From a checkpoint of a small transformer trained on Wikipedia.
Size: width 128, 2 heads of 64, vocabulary 7379.
Architecture: RMSNorm before each block, no biases in attention or MLP, untied embeddings.
Training: 180M tokens, 5506 steps.
Each number is 128 + 32 x the weight over the matrix's rms, rounded and kept within 0 to 255. Layers, rows and columns count from 0. Numbers have three digits each.

# up: layer 13 MLP up, 320x128, rms 0.109, rows 184-218, columns 0-127
# down: layer 13 MLP down (transposed), 320x128, rms 0.103, rows 184-218, columns 0-127
# gate: layer 13 MLP gate, 320x128, rms 0.116, rows 185-219, columns 0-127
up184:034066141115148130133102146134103136172112130118119130125149147101133135125161136161147122173099054137145141147201173164146171118123140183101142202156082144157118148093085059100184136124098175143114112141143218160129146126095120125123099094159045152133109138102078162143135143161096121112143094093106077150105128119101135105123085104170110207116143149132160128093146116149145086103102
down184:135132166150126128081126137101126123132136153105134098119141124128106129092113140136146084112238134140100128084135093168113119135148113112129113123118137133083120146124130103133155111091137075126180090120123105162107152117110121150121053000122146156140098117144136144153138111151163135148124142140132027120142117130138126090094139132138147103143135139142117095155119144138128117117178
gate185:115157122070165118125110161071097170127073135151144127166179120112182096145150129116110056110106085169053174116132089083152144140146114131051055170143149107121149123123107156101138140134042119174143125093149114097080139061175097179138080105113149134145082063067183185098196157174163194143154122121086104097128182042137103144139146131114155100136126145158145139085207153103155142107126
up185:188165186086192120097076139121131163199141146071185145143162131069123078150119115155141108154086108187083141132139150049148123152178156136106093107190144147114113153059132135107115181187063090177120116124091148077105108098115073128140108117125193128164149134134119157082124133160161144134131102136135127109126140105102129099132197171112165170148134179252151151136174180195114131115119
down185:167135110168133089119179056126134135081119155161100082108137115142100116129102085059097149113111112105146123083169165113103112115111113124187130136145075090116115087133102115167132127105124185126125078172156116128130078147189185138156132000145114136112149088167122083187126171084132111120089092123127150097139111138147122120095052153110110114140161140136124119121130140114111096088142
gate186:126148122127131171129129124118093107160128161137183087098133133118117136142158106141141095124094084150135096109145169119113076095105127169131140163153094163166106096074093103121138125132136091121104111152122161135118155158121109166126121145081144127123105102132114156136097101136137137090144129109136161103120078102133118148101138098133082136143143129134111064150156130164146094134129
up186:141118090086105141106152126114131156072134116119122152172141104095166132143096088120133085118063117093166124117149101126145137106083090111098130154114138158117140106100126120136149092092102168138153114086111107115144144116174159087145124131098127178177114107100191129152146119146176131142097067125097146111168136110155136113097094122168082163092110130129135097108115142138175107114127
down186:137116134124130143120165142139120114071174134100140078100120135134161134127116100129120126081043123136144127109110174099168115107094136163077074174152090143121155126123092170125158139106154123164159099104129110129157136099145100099139158161106162123159121119185139143137097147083143139128196095108122133158149094113168163155104129098129065181087160122129120135146111148126181139092154
gate187:109096119182136080114110167151132100100141113147117174137150146131128119117131137112115061118136120100145149157119154124108167136095130132133141156115110141141168160146119143104114117122130149114094109137114144123128127149193120185146088138126146111151121178105104113111140191116106127114083167115111135110149165195100126138136153133112131159113138138117181139120126156086121089108147
up187:106107133202148140112126148123138097110155133115117075125154100218130171144162150142111037115132097121133176098092102138141106156109092139120151164063128123139139129160127151099128187095143073136116105183084121145119107130127102078140152129063147129179151167074119096141154163134147132115073151168098145097185101211140108143103172105124111083102123150112128113140103143147092085118165
down187:155116132104104096130113114135158157111075116106166165120172140169156150145164146185096174133190081108113127129177165124098139113126150138145116140206122133083120106129105150161142155162086106056153108172159113159136144161101133128117068064130082125105133134130098150129127143116179133161087116110131077203098102153048109113131064150051144095178194128109157118129111124104165129121098
gate188:184120061103179100085114080173173159158139098118184150131133085088148136232126126135126143142112099176175168154142166203158140138082161152141112136102154122128158089136074104124183162073089159111142158137103220149128123097160167140088087137136081148168053099063144114172118167215104129167102074148158114159126111128202151132103189107185155133072092130108135132155091081199132157106140
up188:137174077136158142076128122099128140212120131140136138117131143102068087125125115177173135120160160086102129159112139142140135158156088132077142151189158081118152152121139132105151117123076155191108123106040111141119139179150105162112132148072137159099153075107168171069160143108118120155141129128095140110138138061175119130207169045144105204168169097126123087159146124142112125102103
down188:051161188136145185132131124095110132095129197118109126153190089182134123156131134122142092117097103105146124124106159185098123105154128118142106166138133127126173165154130103104121118202149138085150200126104180175106128122058086120182076126127177140062114145036118103115144118110156157104169111106142134140155166147174148062112163172083125094083153163067141078140090053141124127155149
gate189:136169158098098075000100089224093198158082115132132137119197154115151124148097156156139098132124034180128119118107157120127076147101101099086110137112183122130109152097093142123186115114113169139113142147109141163159137160085173146095111195110181112143117129085176191089124100081131081087148061119187128137157166114110120105144136126147111118094079133116149116099100133131185058197129
up189:157117047137116175117125095106139059118187177144112145149143161143132138178100137118100145099112155109146158104094148148102124128170084200080121146131125139036160110095121098095095148143103071146116193120162154145197106081154170201145186125168103166165124085133112101135074133128134107131131129146056140075137111087154153070094136104103102131136127118143124103079109122225089126071135
down189:092075123120072131038110129124157151110096136104074129098202125145168165127124142076131152162028133133154092135107151148159151109128161186099114145201150109085208127064108178081127144113083133133130128109166131154129114105116122188131139164155118082159188146110138105092106175150177190040143151107125148141128150123166117090081204142119156138123071111100079090140107139110198132162081
gate190:109114124054099175148106022078143225167099132147184110076168095079114088161150120105139106158126067155119145048138186115166059121148160057098112146127101124176094114045096099122155169102047076201191129113144126142132142089144165189228137096025109104131068046069168148162149202170129138093163123105144097098112173100144120022078040116121099130073068114121171116123115126139155140114198
up190:120087152096090182139141116061116152144191090201148142157101151079214091098168155158076200105132104058152129112181120138114124135097052107134092131138093071090127089181143141164150134157141073157137118090095150149117139178107095093100185126106140170136059127081100138149083165075150112125113122076193162109131111174149136079025145125168150166206132116140111163081211115146095131169087
down190:147113143168090142085084124159200121245145145101130113129114162081132072144191214106142114150041098137154151120133114160186160188103161110150095083173123114130154198157128138061057118133043149120110154131083142168098153103149085111153106163112111157104118121096094139143114080149045092096149085131110199159140127168147087110114121113107079163199116137157101134153147150196149093142133
gate191:142117037100170158083197137128099134112124125150135110044138179098097181211136146098124104095121116170174149055119118122082121079098082104179197125097152131127149118120127099230154113101092167079108078090132110147167110097109182131124122177149128158124066083140160154084155161130115143103140146142101145170097179047067134148129166094195146072123082133159140084089099128163131152188152
up191:116141059129124129061194105132154128099140088087116128094166160114052122127139117141149091149109104163173107104163090154170139115118085155136132135112093142158160153094049088161156147135124095070086168109092119181085111123148083119145092147148178065143112110125143131127095130136142118144154134144148100124075099070094127177158184104197103120188127101182178121148118187111099158148147
down191:145133141125136120184129053154137095103111158122164137116147098157147092134090147103152088114082127100128208193130130120146103134102161152077139162134141149121166063110176069099139139124134112130146087164149106132149098095172141140136158084147064139078153146105106139131111145094163140167098093094130107092159109198176114096134036097115085087084124151124152155127131115130120134158082
gate192:083068062154145120120084099138151160122090163126156091146172160152114157231138075104158191118134174098138168149113147130125099101100063101090144134045130165134167124086110137133115156151134102135085175121178123150097133092089163150172112128123156103146094120116165144181076146103138152114081158130164120147101112166108117075139029122155144130158081090183129069155182126132182158176144
up192:108169107125128196056179107138113124099092116177043116092155139166111116113135121179099098064152114088126195143183135140110148129104124124133083118206119086148088044133137088133162095100086138093103108154139119133130108092147083135127160148051084136117103092083108124109168157214159056189189124111116140087203143092156177103118134147155154101121108123093150156120115161111099149172099
down192:158142076116076137135164040113191070190151124144147103096116060078153159107107167109139060138082124120065115163110090120125126224154117104127150110088104107110174111062169081129147108142134131147174147164079160155072146072146097145136147100164137146108112092164127097049120163111113117209133110135085097188137074096117068114164145133106141127069133202084108132110115145159125086122077
gate193:157153074128126105126169123140139134119099118103150065148152143160121173119126132133091156130107140118104154106160106104125091102111088094102061171157134123127106075097136115064143173113109071147144139126121093132128124160130114074129112142104141122140111116136138105140157121116171115157145124132096139136122103105135130108088120088098097098130126115158138116124139153132119151126123
up193:115136129179123113125099102121164127160120136093098085155124198194111177081143151131095174098174142123117136136169134144128135128163089102144092132074112140106112140157143141146100187125117116138136105127096115148107134153085082103118144101101129114130182119115149122092154100136129151126191135164138160142112130116156081144137154144139120105063122100082151093144139121156137130115116
down193:151138123107119134090105131143123132119184108125104131116093125170141133136133105141172121140178122147149130152085130090123153184155133171127201066109110069165156183128129126154082100136154131118126104118099105114117131104146167132106190120151141105114133140094146095121135122202066136088097123144126141132156156107134130116117159174111206106115077124109075103129099150165092170122134
gate194:143114193122091116129121108124145137118115110128145054145100114121137086107119138057114133132123142103111142091143170060105141192128100124127149138107164111124105060150147116210179051137165126103166126094105138098166166157186156095119140125134176148192103132127070120148103106106143098101179165115159124182117145098146107087128136115127094127142138152111107085088081139141156114116169
up194:106160154165110151152140128182191188144122124107038104150140079117105095117120160144137148166135134166120150138082163160109127094173150096116127137092157121132101108145115185126162128157095137170162109111143161103121114141100085118137084163089146074139154169134154134159198139156157088129159101136134126122060154143086067149179158161122133128123137086111138173130127113111098132127140
down194:083195099109099127169080097150148113122102077118113122151112131178125110130150124152139160122160191109142130134138114078192158130098115190072128075157168109128134132166151136158137086207143144145123173161123139170117085145093137126185142094153101116151159169128153118111132148098110153113147174080141128177146142137130130122197163128106176089091142079057142131140130106139068106113099
gate195:128135125102140135123181125102136152125079157115180158137158108112193102137132035163144087146123134061152127158155106159160137111092174132086054180073104172132083133153150126120156091111096151159148115090156138142157116043112125050134118129156165106168130150115170149170108131083141135164102113121137145158136159135120177112118121161141091167087167157143134122052149089145123123123077
up195:174107162140128136126132134109126142129126080146084176136124113137103125104121124142118148068131124120083123146175117119146116116137109158127114107125145131063137165130194178092098167122108130121205187092166112121166093105133087118142125082192152153174156118097105161179107102170148188112102118079169102167157109118137127139109103204110144157125129118189149189118169159142078157135107
down195:121144105146174163127141092118112113115127120122077146116111144099118116174111178109157158081255101141140109088073210108111135192151134121127124109156138110148161109089110106150131147151143126120114076143130109157094096123096176143106116048104112104124116126121112106095113141101139119150164130116201074079122157141176130105180141130112117164117131152109146061169147114095113181080128
gate196:181062161140075159127077158086151127106189110089198107064090111070107167166061104166096149146088097113140175084147125138110117170088130134116136109112046111118136146134179158212155067029145165110150116137113122146194195128138135149157109152133167112164053100096151120134079194186068141106011100144177140110155144172117126148096106132111121165112125075194093168104087132144164122096123
up196:102083131126160156099173113094128169135075156174161070140140105206104132112149151118128153202130144149110205111139148079162072114121135146106128169132140112075104101131075095182143114153147075142157078086153088096125162160131105165107159124171204124146037126158184079104178114106085082156135122134127148095097140141147134155131193132092127095124150239145140138105146081149143108125170
down196:134127105109136102046114169068133183054161155128074074080179177191114129200122069100159066174154140180143133131164177110124134156177213146161114123147151149148149104110084164106120160135153093151130179129064181094121100134111100156113083120092125152102193084126176137110161136122121149172125147147115131115117105081147175093138113157091153136118139146161097114107145098168137134060139
gate197:101107135131141139154130153163126132162150103124069176122224106135153141199108185137169130090111061118113146133108166189083128118081120149128134121117093127134170110094057094101158098119076084122120134101177089136101107119069109138162107147142163144114104117111175126170111137134128151123130075108148130066110107119183175221105130080055094108159137104181174079117164103091127064150130
up197:121111107127116149132155192089187124079103116104100119177153116116169132131155136121076133060131135158136132114126082163169126121093121099127065153108127116145181102125137115114119113114128102188098090081079127036137131152146094118158120132097167160167147162079165134141136099153152167107139124170133092114089140133156061111137112131161143087167141122118170069134109115202168126153167
down197:177157131094088170157114214079149119128130166085161152151074133114215118137165154108129144129091177139132077142132118154128121115105185146130026147142094169107125115135163159129127121113153124077134126131124079121137103100165123144144141198164096149155160129165157137156144123138152202140123112127109151101121145168147163190131074148146115088135205150114088111086144192073195138132116
gate198:129101088132107155145108138123127107154112154116109158139136085134136168131153107133155098144125142145123111146155175089126165136114103122151133127187180139117152123145124151136134138151154117138163129140155165129145069099109147123119116119180120145106159117161147131107127131144161152143060125082179083147103126137138109182175126134139073141097177101099148151097152107125184110114114
up198:081074154127113076134121135152110118151157112094113133113163137146196145085168139202125094096114157128114091142139109098140097166102107141162112080089179056097146085133124098132117112084155102113130098072089118066124139152089163160154135150182135158146117166060148120140127183131156117150105074156178105111121118134160147149184126161073127129129152126071132094126133089111131115130126
down198:087111132195107125157139150126148137101079122075112139150170113163135137130109140110135127168089163127107138150132181166092176117119165071161085152126114184108138112131100133126161171154142096095112116168166118142167150130109113138106086113154106130046163082171075126140110069110158130142110153099130133144152110111112151157115151116125101143119178140190219155106077136066121119126092
gate199:125119101091097123072098110161167162114102135098109112060180091047220029187114140171047183203151092066109096150122170187104098113127061154150063153102174194137073139067086111081180076068090151141085151132130142123167140094099123178162170119041065137233154090185170115136105108047163180205122058153161087144148153062095151118073131093121148087162146100133102101167132093104134133120117
up199:191127114142136080096129136086104206118131133144138138070177117137113188172107142178091151187143077116075130224028124177135042099142113155104100158095199175136166169063129156095197153103028125149131169121162031206099121047154129048145096071114131125175120120095196148136203107068143215128078126079123092139098110080089130161147162156072121119117123115118121144188149133133169101181093
down199:084117116131093136115124158181113158119100142127156104116140115135142121140153134115142128130255132112118117144165144157121120141123071161152088154154107101156105130131108058136138134146102151131087124116134127124161137120072162139147163148142136144109129153152114107156139171103164096120155113083113000108166122119096133131102102146107159116129149139119105129172094083110146117132141
gate200:099102153102110161127102090123111130111111099084138105118115101140132114137119125157106111109118118147112107098158110126135136141060139097127122172085126119152125073129142112120165157101097076124092138093152164074183171117145157152160183131124080136099141089114169140156143116104159135129140115146154131105098104141162148089107169097131136111102136110097131146119137098100192078157138
up200:126151103106166101053165090104112141174143154119155143146167137126168113122106123048124127171106148136172122142145116170162109118083076167122096145078117194121125116116124069113152082101131183114148123165095139158095098126121167116155148138099132136214158132150097124141099132141119120157155106065162127150154140085133105122125121093165104140151112152152146086144095115155130115096150
down200:121129127080143110105142108146094109120141145109133097125154147137128148144046142115088109110000147105105088110143125128124173131116114106075107124138142150135161130105114137113159091107102142083134038163120154114131139099118163129154146176108115142138146138070141142117096154158129135134132127089101132097129112113158093134054093086173060156151123115120103130117192131146089074132150
gate201:120108122127126215127203118145152165110125106109184106089110166076098140148125164152154128146109079104117065142133113127139123135097149142112057121140096101163114112116152136097097159071087105123158132087114131144085106124184130141116087132081121204085158092156118169100157137162159136161130095165088105127093148119112125119078116070163155126140089067119144064155133119075143104157131
up201:111129146133115142145113130149105143107120094071121165123138137130176086124116121092109195122106084123118097114154042140161120119130103197152087123126107132185119129120107128182097144140164068071072161128218128106090096065230124149108095115117142177088179115134128114141140147132148114146098183174142125120091134097091131118078093114171141100095180105071091162141117125067124120183139
down201:164149097117160135119086125169101137186106035112145115069140127116126121116160148141149107118185111074055076128110145102109137168117110129128093117111128158129139127175129156124107164127176160089117169166184068106099112176145083161125061065127101155096129108115079120107101118111206136140087088091135115133157108121137066107120137100127146069122176126190082200149130119074132076093094
gate202:107133129094110094121072171104154126152113152121190156122170088095166150112179079163111079069133121130124124119138089143121094164072169138094070134156097176112158097084163151089108128142075170153065143079122162103172110113068170090138108139104114142112114090195131116152177187126154125112045140156113140177106142119110122163179171110133089106045122150135156142085144098080197107077124
up202:146126138138168136097126189109127095137136101112103108044058119126147130081178129160163154152161166177128108165108110082120122162146087165157079166036174127122145147063158096136132156123142142173125129090157097163124147146114159129144139111088149153132087171153163084098118060131136154079119109084091173125170147141116148151143158069137101135098131086134154114090112143124163127084086
down202:119127172143139168116091141148080122134093085103130137127159115095086131121168080141099128106217106159098066097138147118142114099109138174151102156094190144127150191123136123154158123121147130120137134156154104098141159120098108141138065089060124076149076112135094136113111192089092122116132118100107095164127103116132175140149181067098099125166135112172132129090108133038164143146102
gate203:166130136116025117171110114094145193084087109118201108100167114088127109162103123171197147107108204111155140101210128157129162117166137118098144189108134118120133064130168107173148104148075113154100067116149072103170110127127130106104110119039151117122096146073187132213172070144143129153111069103111147176098157054165088096068089148176126146030172075094142092179172133068160073134142
up203:139170132104103202191079094098180173092158109106124120123106058161122110181111139108189170179135158121119137122138183097094169157136195137135129150166133070142148143156115131103122116086091129159081196158151152092107145175111122138113173100119190196112100185069129110187140133151164080200162105234148147107136096135092066145111105109125129107092189103120138108125093150171077115117120
down203:157133148149177108076108163148138153182124084135085122144179159151117186102053184138135138096069090147131169156082150151150179173126138157163146120231113101148122109102114171095079139130157161127085130136128104131106134128135132155141107167187087106161145149163090150063102099098105164117159123053109182094143094168068138044134194095168149144180163092075204040103148083136149095106088
gate204:107180089126094146086085104184068172183103133178163135100161088110165102199146096166155124096092062119124079068158140134118084144100106195106092176127077239225106079108109069069136085097043126127151177158100085144105153087125153075163116116101100110144119115141142123163099131111150178099152065104115111128164107126112135126086139098114105121168156101123173036155139140159159070115193
up204:143037127139086135125125093122125108089164139115093130118109147106145137097069109105133116121106169183148145110060100110147084147144146070140171092123118093089171153130086155160134123159180166148123080074109128132176089156120097140065196180138155133126130149158126080080083074162100096105104165152143201126154117161166180106136116121139171151089048123096072166066104115139104143109112
down204:109147117115124121117133150136107129111161099107145117146140108118111108145119117148144119125000093141131109132129127113100153183114165099122146145116116126101164151139093156103118149167132172107144112133165121093164148133115087103084197196084106143142127133104131148121086127137097113128106134150113234128142094132116134121161103100110152107115079122094102102084160149157130120129114
gate205:114120122080100112090109105143160165122069138119146054095130096134140047106129120095171067127116145152154088148163114122140085120129139088103079150105102177133133129117139096110135070067120163109133103126137162162107181110164107137122087133119145112151108179126142209137085087144155127147150162119118157075201121118116169104168078105130131125068119132109156113117151131141142125121148
up205:142164139143178112053171125107166062161074137154115164140079159108142130129138135160126160177125138119134067131204171102141141129178114113166094101137133124091115164120168105088142080136138153112125132135154155042125059140099125180160173140156130092120106129136065137112156131134149116118097147138124130091144145162103124091106097156133147076153135137107129106160051158111084152090089
down205:075154130118141147187110175129122107187183166117128092068113164168106143136093146174150111104189132116162133148102103138143137135106144144166175105113086107099140130131120127118087116156144144136141118190083112105160133161145120089124133097137133094127090107099179091041093115145171134155129086154122113135152120142154181083100188133133176100127097098117105142112097147076099194129112
gate206:152148086115104161130125159159114116146099223129142124127146053112147167124098109153098072107138147170209109121055125118100137122100087090126121156123165102100086112102149158180131139115083158141166112022121173144150116135144121179158180118082169112140153135166151147128126091127173091144112109123114162100187121106170164082131100150131102129130102134121116111198141081158133149164085
up206:120109111132114152106053119148176091103108124124159170160151196119165131120096109116116090084112039105108148135164148132113079114093111115156130185084110149125133135092176098085116117062072205150152113150158123138197128131112147117145086138099116096144131133119149154173161181161118131164102098112096160131174124075155128161100158135118163157055124130114086113121101084137135112136159
down206:106141141087105139136103177090089153112147134064168110101088134165141092159133050148124118113072133120196141124146151090120088084124107147110113132115106163106144091150141138131169125129163138180154102113094143088144109122120141101146136130109132168121106087171148154158175187174116114125122104144108192098123129086150159118117182063174134148143108109156128119120097087099100173067142
gate207:150080106065120137155197090105173194167148167145107114083116070170087151141146121098095127153154117118071147065139146129104129140118102084151130130190134137144150073139102074156138122186144124123115146129140092086110142114075143114140114128099117139143045079109189176168143103119150144083145137157100119114102106118140107140135147128132045147129125141099121101134134159081101131205115
up207:094136107197066173070075157099105084122098078137138137183123142088146106144158100131086126094119098142121091134128140118117116120134104146128098152125155151091100180069101186069089128149113113160099124132050116131103106201137102120118149178051065173067190061173058085134129124163140064123101178113165141116079163147115093107156156156115142059144115092151108119135177130124144154049135
down207:133136159099149092082153149127126064135123151121173140081077137168088152246136129094133123122081076187100103128084104136173174166121101101181165127129129110142167164153135149154105126130070182134120158142112103124139133086120195134117161209113108113140085084109166070069145134146079138132117111186071184144107093094193106173150105129174116090141108126138100118128112152082154115167108
gate208:123098060110127161160122124101118139155090154132148153120154119151120138118093093121081102108121094121143131062135151163140134082060115165091106197147135169134106108129131111117134137134104145124143147140123159168150106105091119111136148152082099119123133071144140149130144164116135128117134128080155131112108121142161121134155121120103076170090122135159148154103165115141127126114123
up208:145121166110095114113153114201132128107135126116114096093118106073126096102110102089134131127088128142182130135113096142106132165179111119106112136071113089112091135116126123119148129074118123122081136108119154115112176116131137143138128163101190114121133181120108166180133111110138129141130116113128174119188144115141088102126136162132140127116104105055089096133125103131157100122146
down208:123107104106129152132139145120143121132076110113127150115127143121150160118097129111111118077000090087166152116096139143129123113084129163100087164175100156112139125136113161151142137116097118151154146126115160149131143141136129153148128238124097137145127137146108157163130135130168084119121138093141190125087117138141147162175072103131105135106132126156135143100151127120145159118132
gate209:080101097062173117142186121096127173162119135075134149120137150188141131130115145154159075136114129180121117161110201081173089147163110121126175156141145136171108127106059114123125079123139133130174141116160146163097121193112162144128121090129151111133083118097133131148158105124118134139070120107115131157099091153144199120144116162132093112095110148112129144119096107130170127058130
up209:140069108152174106143223127159127186128136100102101140136155147203117141059135124132132125148125142151077184154070141099135065061121169082146146106129144206107098155118050141212125121110177113140178111070118159120168104125103164117174123158129137119090053106097175119137116110154119130104101137142123095155063115157130075146149144156132117131120079119152150100105088115179138144151110
down209:178129171168183115131115118130161150154114089145107104215148196157047159102138066161165103156157117126123120135125148100140134197101142166147098173136140160175144139098121114103144146017143101116100200153129187128128135195139090142107090073138113108123101101120110154140120103155097055130175128124143135207108143139109153117146127168106133124150167131135129117076124068132143176109138
gate210:125165128110128126156154096070137107161140143110164160067155111092120108138091147111128114149106151132136165143149125119116130115107139170145149177150106136182165118098041107125130148135127130139187085110161136139095198153144020124129137100188170093142106113117166161110193157120150123114161144094129124079168175091107128151168137114116139175139110099126180128098136134114105166101116
up210:130165121063102100072149185142147109079119118155146150147159118158169099111111135125140123068171092077141107124157145176161158089145118111106156083158136109055126198147114118202144086110073193132105114093121115184087064133146151132150140161104125151100134098084139128097141160129067142150078172112072118130119146135159147141138108152151151116118112131150151047168163067061124174140084
down210:167168110119099199122166193113135090152105113186152111066177135160158083083139116075106154129240140130129138117160092109091176142098195118086106131160085036101121179169114152083047079166098152119180116098085131110133137100123171078105111103168139127091102121146167091098169130187118131071113157169095127151125187127158113106104095163146158098102149089123110148099126147191144146130102
gate211:192130173068092147150140177162124122161168133106123180079183166131096129112149127119139142132078143121135167136154146103103117137123126095081098117096119100136094125088074135131166143175147131128162121104174104177146075122123171137174117088151151090123125149100110120137121145101184164147101148086133115188146093108090099166097109129097102157143121115114116118140124114135104180105126
up211:126162141139152093151040144102125152116206119156027182101141146171115192139083106052155159129169113133143159166130179148100151162123106124140148148105131082164123106139135089137139124108149119126140160127159085165110115092145130118164142124130191182126112142142096143132115060119113123133159089148049142085113158147114171152109155145098160103156140115163108041147159140131194125153186
down211:113176141143141128113062169104171107074142163150117119119119118153152087166112098144114116074086129090149095126076086109102136115156136117162173075076093064095146134126086168172173097170121146094117178129177085105077163120150071134083199174145083129140065129083156126132109108167098105095140140118062084099152166144100043099125162159110154095127124092096104124162094162163186115180109
gate212:156105161084137119105106042144112159031155083104173123099144130087120183139078116144180149124120164116139126120191170143142133091111047146091105094099150103130123121111091134107118138082152155167124120128115036155097160164135119109085151107104154097176174143157136117062134104041101103153205114127179170133198152065172156108130123132115094129072142139142078149088122126129221104085183
up212:159135087065074174138112060111126175063102088089153165053116136149109086095163134096086123102142109093146092058157140192133144148153150135098145127123104133199141118156158157064186105109141111144123053154162144147123105132130096135107117122106185085134131104144130084160134163077105093093125111129151105128116055105095121049157138159181178121101129080170151136120181107085174078158129
down212:189176174122127078135136123194171108096149076143173139089127061134128140158113118133134092132170137146124116124128125193139096120140167111104103098142167098107119109146082068104164179091125143089088136125110131180191081081122182146184155167190089209098140190124119171100133121069181209119093117160158160189116053159104113146122100114090144112165148176132129143091113147108117131072134
gate213:096099136109172190118188123094101126073115191082131164108169094131151091160155135157144112148078061090097109087129092153196134095082134147099109165110125123116149140132124154081128095160083066117072101160124134111178108083142198025079093144123100106110120096107197110140104143153116149153138075117135128198102165113062110126137153140117120102104131122126105146058104140096152134127123
up213:121131091092181117150126150144096165114104117128094107105155189102112160112136090135112132245104155174090132108123178080128112105123098135093095111106117109093160126115051106170151122134191110087133136158138174186117125115152115136108167152155111111151119111130119119119135129086135156186125127120102119154151109137133093102142099171080094106142090153152108128180090128149177175161138
down213:088125108123142123116106092107051155113108111068139085191120095162124114119122105112143102116127154144141175186093123096154164158132127144140094110133162123222126057128166126128170099096087097140075182096095109129116158143108135136137152157154084116143137132121084090168155100111096164122119156087109178129151089121140138068161111075131128122164120164131161116111121133092111151125146
gate214:157129128142124190134079121177156110084168134131153099130101124047177092094105080139168047110106126041140119129121132181072073103049117133150121136134087090173106111138156160141103117097097136160109130137122165079126177176136098126089125100150153090098146157105147150139159122098163134171055083151153139124151143130111115102133110115203104197082153127097107151096202137171138110142127
up214:113127081070193047171104129154136096168101137135079130108129219116118142120089123141146123133112179158091143135128090105144153088095066133110133171112130120095149087120164100122161087117166093112155101171169177111059092107140132155121161153076072173160086145134137110149176157111103147149175094117078100104211107110181169116104184131045128118155120173113172135110161127075107162099128
down214:137112155138140166104178151097164080149109137134175102182155123131109148106130107184142124092052125188082188160131069144114194160136154091096150129105157143086186142133179105148148079170125145155142078120167097079158145104149119116132108162126155168166151117093108164157150104104082140134120148142118125111132134056203178142121118137091123144094206188102086120126118076138146074169080
gate215:128105114131106097097089151174092096139132125140142126129125125159162133159160135145086108149095083154162079124109132075155099106107125123115140136122137100123112119138143196102083127127147146105148154114162108101092090140132211113114090171111148122091163137095138122108098160166092168125155129158163085094126108186133141161093132115089109115141107101111137118088088138111142141209165
up215:162101100168161130158129167080124164128182093126070100129154145153130092127139212108152082137093101128124114144102156088135096147166135167130129100135198140149062127165114145068079116087177111091156131178111172095115095107148134089162127135119116131091132193159132144114123143124111131145156157163148067091112117193124183062095117151103112162140136190096133080134115141087178162189147
down215:148105108173175120149091136133130132112120137104084140099108113174124103157133172137151159105150101122130115150168164122133103167134162128142100111106151137117090125165137082125088175149140153086168134175116118233113136109113145160042076060102092179108175137139100115116105113112096128135117104098130066210103119137107170160121107149108129138081175119164223118104151122078100132098109
gate216:106166148140142127189093102148085114112108142121143093128111080061070093162078136148120035123108106101116095085121123129048143135141136147159150149101141206154159099077167115148186056139121131122108088150125143132104104144113154133108112137065158117188194198122157130129096123125153086150082107118095134124174101117163096203158072158134191151089139124140140119203104126104137126103206
up216:101172159088131165141179152116134132182127167126145159105107188196155118115194125184126177097098126148167142101149182102101129165104128088174125131132112105128103113139064075045173134150198152110131129127169103124169123117102065154108102144136110131100094131181151095149140122119124137077131155186130093107099136149133158042161112181152145171133117090154171124146124146160133164143080
down216:176114143137127108089077167108128126083157152173114104133144084152128102083102125108112109129165080137118086056098085091121115137144123130129091124194087074168123136151151129148035083131149172173126129121140170111119145099076111093181122162154192176170059166101166118122162133160120101148121172120086171081139097095130150097121154123137070140128083121141092088087106134172143101173101
gate217:156129112052122138126180152146123179122104181127177121065168156093168161097117092132177101193157160101148071126093146143139083153102115124078103214057126113165107075097138096117152107116026157145123116146164151206199128143158214120218074088106164142131068139129164178219141110084150048098088131116087144204095062128135203130147076083089066164036136095137127101169121107100153076093144
up217:132166076133114103155164194170109142122121180073128130154156117102091124163111154120148078182157110053185151099166201130110141111071131115081075206079150154156139034082180051134203139091095082145134155103169122154148118249137111165102095086054174155091094154136139119184132105159170103202121050112055072196157086144171136158169058085059129146149185183181186108160120119078168066119157
down217:135139117117164115089113168135120108134089123143180117101161133125116137105119108128140145146255137140120143136127138107139115138129151140136123169129140141148135141119117114124169111136133121147140165126095111155131112145102128133136005000156133144163109150145139140140119143129130154146150134112091032127162132112150128119151111139155102107134139086140149116127153118140116090126144
gate218:142129081093122158097112120083125125122073172108186144121107123136169155148148114144124105128112066131144115093162150131155073111058134147097144155110132145115121123107137100081153128115109164121137131110154162147159112129136129148113114133120120120159134141112141170137139127128118145149124096095130136088155079125120204135133134115087103122110127136131171123134114097128110113128122
up218:158107167137111138134146146086140121177084106140127169144059170189102155121126154133084173162168134118126114131187138143158132151122148149160219093145124062131104148140212133094103153113156119094117141184175135135119102120114160155081121098173127073078138152140095105116152147173087158136150174134148128101104104176117117140151129144107195081150127124121115199156103105112079138098089
down218:136148153137139169117106132107121066142180113175102099095116143154129150096118105115141126137255159181179136117101107116129182150208148095163182073095125095150119141151126161175089115137179146143099136153123128086090137069120127115119232081137128141100128098117149122091118135168058148113125189207090130094103198143155085111109160122128174062117072173115059123147153141159111127113126
gate219:142189108129084092093099077135147134117155147177131057168098084131148120122110149157105113139120094127114129098155174138090130107116130134129086120145121133140105085092183092131170109075083135105107067082147102139180120140181111123103197132130105134161111160116155145071164109127202074058171065126133165140226141114177184116122081116050107117146130060122106121103146086123110118198099